Weights of a small GPT-style language model, trained from scratch on English Wikipedia: width 640.
Each number is 500 + 50 x the weight over its row's rms, rounded and kept within 0 to 999. Layers, rows and columns count from 0. Numbers have three digits each. The size before them is the row's rms in percent of the matrix's.

# up: layer 5 MLP up, 2560x640, rms 0.0499, rows 464-483, columns 0-159
# down: layer 5 MLP down (transposed), 2560x640, rms 0.0495, rows 464-483, columns 0-159
up464 099:480561545568518477524581556435472523492405425482465548552460430539572524539534459465395517432530537571569523496509426470561505441497546477461409525441489514469444543471509538519555478557498535463436511478560530436461581460462525474463418526443522503521589520412527482547498477548526456483439467537562547419556493385427542485521497568461488535463514530467588434515539504412482510513488507420572508475461589513498485463510556512490478462484500535397446464419472568497577538543519518
down464 100:497462482544508466514451471468511497426526440473471481507564465430478580498485482529504535556574470508546556550485425541577514539489454464541610474461493460422539518540509525465560469526565547525469522494413423425450605530451520464579563488538550489523499487576489502479437513493502591525498488526449499472494550382484487556533502459521538525492544409451463447546490420511538500389535512456421486580449580536514470438519457562509351433424474479499466550538604532476408450596569542
up465 107:556586466496527536470433514609515487466480439524554503562568482473459472469456455590518459518537492553531551430505538519515612494509399493502613538551504435570422574500559468445512468459485420484487478449582462483429457510521544479457491527533471422481437449514535572531451561506461549520495523362499447445495506496384535516488536529420434480549432465466533531521486526491512534526442424525542505494522527462487419461523461439524541443590532477474551506520548492497524474567577521
down465 106:407555536503562565608452525476573527512520494606517473530483519490504572460555513417569526456521467437497409488489554410459558505516504505507450448483543533450378548570402414459507545426548523485594515589609562449404553499544415499545515555490468543499471463471462549540518586505477510540461552551490397548484512565441460502404537476502578479505346518398510578520546550428558519494551503465495543441481479593418500469519479502473478543445481463513567488497608471599561541540507520
up466 098:540552441436536580462452523558556439486471513488522481632570460385552558476582462367534499592531485577500496529488523482543572463510460531486465428504552501498495509463572533541397442444480536453606493413570520507555532592569561452512410483475526629511466493534521471480565461497570458614632442596525511537500517481513508493448515458440617488418579518488589504578566612446507496526517456511529429417593524588495467553467470566480399485444512496592478506416556521540512528615491528
down466 109:505408594559553541514527546551422467410470509347505426535482497446442399441407492499557470505545474446475565466464426476462508484547506420488494453497415472536479545504516512601492572487539488484486453453529394508561462508476452548558501498525528492492415520609519509445474468523459528575489540531487598477480434477527568551552576470434431583534485526469457566520502462520535595507584535505565442529471532408546509465477577592474580427469441538498467517478488405470481517445472464
up467 093:509568502475514446406434452570454518570486416588386429533490464480514502544487488462583529478539420595528469572460553556513520513488432507538544474500477544528432549518463534513471487505566463485492489473483517464520579476600491455453462516539552510516457527449469519530545490538540526505463461516400478522424510524568404534513460537583378490450588600450543504529465548453553526532528473529548519472522525520590462606538488424436487504446411542467510506479459536550456558498410399
down467 107:471461470415478420490476457498486423554510514511524554501498483456537459545621494427397543533628515547548521430402541505479557475497478509469633579462463539515458459359436485483569411542430534505441552557477511545511525557521410519564521529471499430505512559498603525550515463609540489522565469529508494577478518486500370481478511466525533510493521466450505485565423484425555522621525485539536410536565549558518486540413547620484536476485603495481429518487514470466482567499577548
up468 109:469502566554484501515536501523506423466558491430490572492464534466505442485501523519534558514537435566481467426482470442539560496513523497482603527541479496331454493543468486505522513513464427505575447441456526454480599473448377547485520435455490458537480541455474596465475585402444462500454511595492490443440484554424486479485528480475525576520503511464414477537482503466565521505593459499555437548442470540549461414566574482475454416537486553486471476569466456429447460541537539
down468 107:538576528609537457544511469523547545520523536470464548461483510458442458485486447480506401430496427477438449535470469493524510600466448551583502611524444481534451456520502497524476505695541486464510534560479494499533505557514504480478572474459495493504448461594561542498487474497460546520541467478465518451478534509354405528480498539366519537401429530529516474515568432521437442584449440560488525503535572543512474492416552490560523514602465545526438511509494500534469429506504462
up469 103:618451423558458609506564474376483556411543509507517548481536526564510547519488468504542418510587550573545427518599432551507440421545577468414479543495480557463581484496604589628443489494520528464372472543528476589473527461506470502481496420514525533550466420506508537538462494451546502445467513504528482548439537483493519609550567420526493492540438486545488436499421456524458519457547441510494503566503509447435476482496477533469551511455537499428554505464492493462437507522497504
down469 107:472498397542576410446523470516527548606465450492535493442460526550458374460530466449536577452504468545534398575476535478414498535592450477438485504562572563506486551478542485451432469521472479408420535568431516573508422626576459444525472401518590494511483524444440603490495445570528553517407524435582507581454499521542482481440488447421512449420521503469428557543498478462533537553476535511454547527520632544443556480417415423509565468505456444507414493481456582515412428520521520
up470 099:475565492533464547459483560462498565563449470569485433390478492481507487453512452534476484551487576519515569539491458460520560464514410508563456445511552418530525486522514429515510500520504517571468537523496439510469483476456489410502386478544508487523494435547478511503405579482428459575534431433407548533420546490495577463386526513457481559581468477345505570459493463535455476495535564504584568604560615484545592461514516586542447500530507503518554564488616547470402475545557531
down470 106:554548476543487500459545516489506542495507558515601456515516498452572468506505512543541513441562483582492513471480502424466456512524473556428548521505452562397437507483498432483470474488492596543519476547433487527429503494457501571384489540462554550536507528513552513538398364462478461390567561462529447513496385532477539504528497512485581473473519453521564455488469456580488544508508560472532479566567603465613528552490444506469465502551487486481564488427560483466457419514482469
up471 098:456539429505496458465445538502517499419592487417489502608460446462464468488516502491453542494574472501500452483550479557541454456541508478490522556458455540449559497547499463382417483538495410513521526484538457487522576470496519528538523518555486564447593504466534490526416538569526529512527515536542516403446425516474509442484418494505451565382478557412582436542592588455538484476465583519536391488544566487571527528447473533456562512464526514474505445461505451511513461500385487
down471 094:475502507533478442430465632551583528473501441571439571482516543476503503479546495507427460472539451468545525370476462527504505490499488430439504507539569484605534473435528498540495468469563477475520436460486461478473550421480529528500428552496398578491606443553510454395605510509457460445489517487469569475474469561492501499496498457517527514460505623370529510478606409511419391532508445527402504465422511567505506551458493532494498577487474515467574541419461598475436455502448508
up472 111:473481494529475442464450430473524419440559462477473409438476421475503536488513498499460502485476565402553491506523603556522503565536502474517552438390452456500575475524523542393530507465481500554508527489503503382548536595465487535495404397507542562516516423405542529510579480488504580581529488580451372458493537521463508432508493568451578598575528575490473441410410452542504411465454520463465506520516480548464488431575526481519538496492573480501545508417450479510521547495552529
down472 111:515461450498482447580568488471489434514479569576537555576546417472595517564617436462479530583494509402440571477445559511505557487500556505514561472509570504572471441534492502492526510482455487399490484416471617489415482506507446535560437505482507540486508483475485481500530485560483526467576585518545436546530585567447516484522528511529440481546480608484620427481514440595554528474557498469431552555463537550372570490502579477496423559485520519458482517524542507466501438449504506
up473 098:497402529473594468514505503499436468540519505401468529566476512449570487509494507585540492479484492583499495549447481486555546499519520440551523531523486514438491449525520426540412483426540460514551444426465483394574463392552526615526522570577464496478446507471519501561561553485487390518539560529469549519494485446512502509412573501538542516527353496492636488530471546531521528474371576520488480495468452585510416496501405497583489505423517503436503555430465538542491491517511550
down473 087:574511518545486478504414516513496539465503479527424470546477442563520470507465536473526541440492476497504481482519476494521486568490500473543492525567480611470445421478544401423565481492537544427541549529474543498569510553504466509535490451462411547477509455566458420448470538574496495452482492540536432525463478590471459535559470451567444532426620427466483495551429462478568493516540524503492479556435505483467545539518548493519516480496402539500497368415611499508495485558430455
up474 095:450513519413562493518515436477474582482433487548557487484465513521530497454526461459411460519521508583527527566525520492442537469479514556510438566496428452392589586400464463521521464455459577466508503440500461543508560521604537580508459540618547533499500501487490550451544515497465565561496549454442506478542518520511526564559408470567594462544386424453472451442460462542473531514548572445505531519548514569493610491519451523393451524488519530462567471472563446457592513535485503
down474 098:451473449462467587469443469601466538473464433371485514549520445533569560425542626581491500534491401420437506464545554529524463506460433622438495530488629428448572533460511507514511532470544522590465603430545415522534504447456454509466552423445395466456565512440469484501425399476499502493531497466502444451510524518555529560516559428521425457468509510452510455483557555566549577403518536502497375481527448465539468473472488441559499565522582558599471512465472542525489530493491482
up475 102:565516526548545461506461559457581454410497503469527572527504629467501528504505528466478464555502470460353481517573465477532461518467539467518477422617416399442507553544612462566498540429508487564532496513560496352576465443498446495461491465513427538515574622527469444611510537406576571510459530479423509551455517465506467445487531520540511502481556464538488411487494540449588470528410391534478493536403433445413502443466487552512516490471580601534500583518429522554492498505484507
down475 102:453439515477506557505449589436456478514529582430517506395451487494519514445569550485579544520481496463441543484502510418436553509406474469474653521411434490514558484513419486517547567461467559510574594538564491498398450484494548529439537598474462502474524453490531514506548536506420450533428452499498474474537520483475532447483497539423514535494488560445508511580378462497543536416519543441534532505454464501556481520498474599513490522548534523512496473581518543518491548536477498
up476 100:502564436474458409516388495534534531584497499533453483532470378535482401549558479409489471492492516458501534513486478467483504417429484553480532456426459521445414518567596435565521578476597563552469509483503492549555531477506554474519474488511556501532493527497521469501499407467475440437551444489529464498576444453516579484514513424509522484554540474440428566492512492544640470519474478451510491546495532348539543538532514609412428551461558549549419498480458547455508545524511491
down476 100:538463464437570447514535447516504491607536519404452460391509506542606504489584559501527493532480454428468491513515476553468470568460486571507491599511481476492566550508393429501503445499605529484625490434466545494379535493492532501529519517624511479484382584550453610544467474492521529513415508472446473514468464570517489506561526448422484450533415577547566497598412569539484517476524545527475483425480441469382418502512559509449459481508579485474480515412515508527486511540556459
up477 102:553432456572482567451488536435450456552478613450555452478394487577471598539462615477464545487453524417483359360526530601437517447497503537531415505558470409469396556407475505454530496513496482491492424431562528550492489515543552544489499505426546509577563446534452450453540612517442545556516385453497517506339548512574602455599416520515488519496512480468449461489583574513514433463495432546563552516393462480532543521607418482472519505511472605454507430454504492569482561554571528
down477 104:496486574579518501495444514484496487534452480519489564541498471449473482468489552430434480530496370495543550522447490462516507458479485646584527564494531524506513503552491473496443380506501488473428444547547478469394563447520395502492465467512483566467519485476518423451519496552530575497401517403543440447515534513443478526533440477500509563465469446501453492393542469556477558566501564501434461399475402546529628508550498632533454489531500371425560515500509557546565459503497536
up478 086:628563516528388557504461513529448412491608504445550535498515495455448467581517498470485470535391456511471497578479476551531405477517494509475533608506427520453549543489558494444549473477530429494605481577543482420454507437465531462488458565543418519478489511431503600431521490387532585515562504523458540473515460476538530546502482513475523433435471392519525408471468457443541478517534526514531571492437517493536484468399471484565543519476443538501479546539508494563456589467488519
down478 095:442472495398555495561447471455510471453486532528535448525494561495389518433448465486524521447488504511506457403602521516467496490468451514465528489506479491577588573624466578549520384474511450543460511471471547552518468504614457511482480474539543451515410455482534443533567500412517487504496483428532521516468485510437499506506479464553427541503570485550424616567555432414547535540535423418498583437428468564548441527508405542506528437568463515439493470510495518419580514511580578
up479 095:433542474572451557545550517428479469541419461455494457607451525525413467486428438522549450514497519402456492469488516477465538566510513383505546457547399589480510594448487513533485455551540562497515493639482456494470508398546432520444543551547531451586467496497456487428569527512499471565514402457556578507493434558443461526541486533514564505587484560486420510525544476494543444414507469481562426544500488525553635479369557550445403438399399482543505456437505429515614468513570598
down479 098:519483525596454501530483475503537520509550525413537546522524543462443360515497553455583486598499495491507586450486593549613487382450439495586501474461434489549418476463501482443476435413491481469571513514530530408438486522525521472475571504532357540571572599539494487554556462436422568476532533532479501529446623507494488599449534392505558517394546519472633540589490462597529438443469507495507537486495497444457540447503433480518475499522500542470443544514500533548533469441553515
up480 103:463514474540475528511561562473514637470512567524468560392472482519456508429524510490564520563517462448542440453517431583406512511502468551523478575512440504498443525529446517506520511479434562411533535515445502475508581554462516439544446433478577602449504557417461550555542438517534480461537410538509544571567439468547524527538478549496595552428508535573523503489520480466500431554514436499433428564434418613506547411489519495501479472440502514454509489492513471529464449533492516
down480 110:521506519560402569482557478415469580539428488527493429591542450465510566519431468530471666563564429592508487414540505461522577466426439466583527424498522531496469479459499531486550540464513416436535522507511562420540479530481440529498577575577440522536440414433540541505544549533451573517518431483431548477506497456516440464552412481551467571540533430518445521518489578597490445499534467540480620415491544468466462485569400521535387544443529540518460529488543539430513503534504518
up481 101:476620486461459479472498460473490638460505516534544498524495473521482489531575487486506471436499581577560439424498602547492522525545494476475549464519483503519409541518518511571529480558546510506478401504452550473561517587577485497598576547595404475461494536550505523498524459527565507538491442435351553567449545507424438458501467488537604494446488527453500443467494467489479476529474590556433496506451484435451456481413577482621616548439508458431486404477560445428555498495474548
down481 096:498545587518435476477473516362510526545497521456439526652466490431459507504424540527532464503435455480494515400558504557504507515489518512536525477547493524506463563610543587502511488500521490545534492576425474365524473480454541577549526558490445509580541580438495481422585452602485470466397509434573479516504421445477510469537562507477479510501418416509420542460450443476425359608437509511474419525466490586434451562507544445497548467480466547577540509524461515487566475551503541
up482 106:528563561419600532474472511458442413459503442519428488461477530476454545463466493476374448450566509445566518497530397448522532602621489553490467502564448486545435539490518469414453536486570484392474532556577497463475512522530533534515435500485385457532499538569511440464476438518570508468628434515520514427449456499485488478516482485534455514456587577534494399489486528570431488498459522541492490503570432484465492489512581569481475574411469553500492532475417485499570560501484445
down482 109:510484419437382453487538538448472438492557444447382498500493574498590613518543589502426542526508535494596457447392511484549525489421534460511490594532543466536566501506563532463487457464469490483475522584521389462587505496463519546497452556433495459356506534433553470475507517446413544572511548498442500538486557432582509477518451494515498509452388545426541421371535500488502494523449589418494490578407424477441432491490384504474574540569525437520500476495465425497526498540476490
up483 104:542567439466463434472512558478474535555412492466475528568493373519542416555514449445519546502557562455535550456561521520410537408413571499485471479613499556469536478543523592413447459563395547517538448418422480530477484474575479491533556428463481445452534583551509437495460537467496450540454483481487566523535509443612490510605475544595593402492502555560574534440484537587524540413467542533500426547399497549437422504488414573499520478536438452493558466547469467495582491508617548
down483 103:490497465410434473476469522465549522417437492546553444480537414470617483447503537513490577490455522511468484465403488497427552457536477541509550555523524536566492447439474558495519420402582507513551430504443543535471469587479453546487463566497491519456408495539486441508481447479513532508565512497501577368461430448482490465529522612480512457529556406483455499457575515444547515533595509515484508466681517515434477525512550440511497455441532509515581562488443475426487502602480473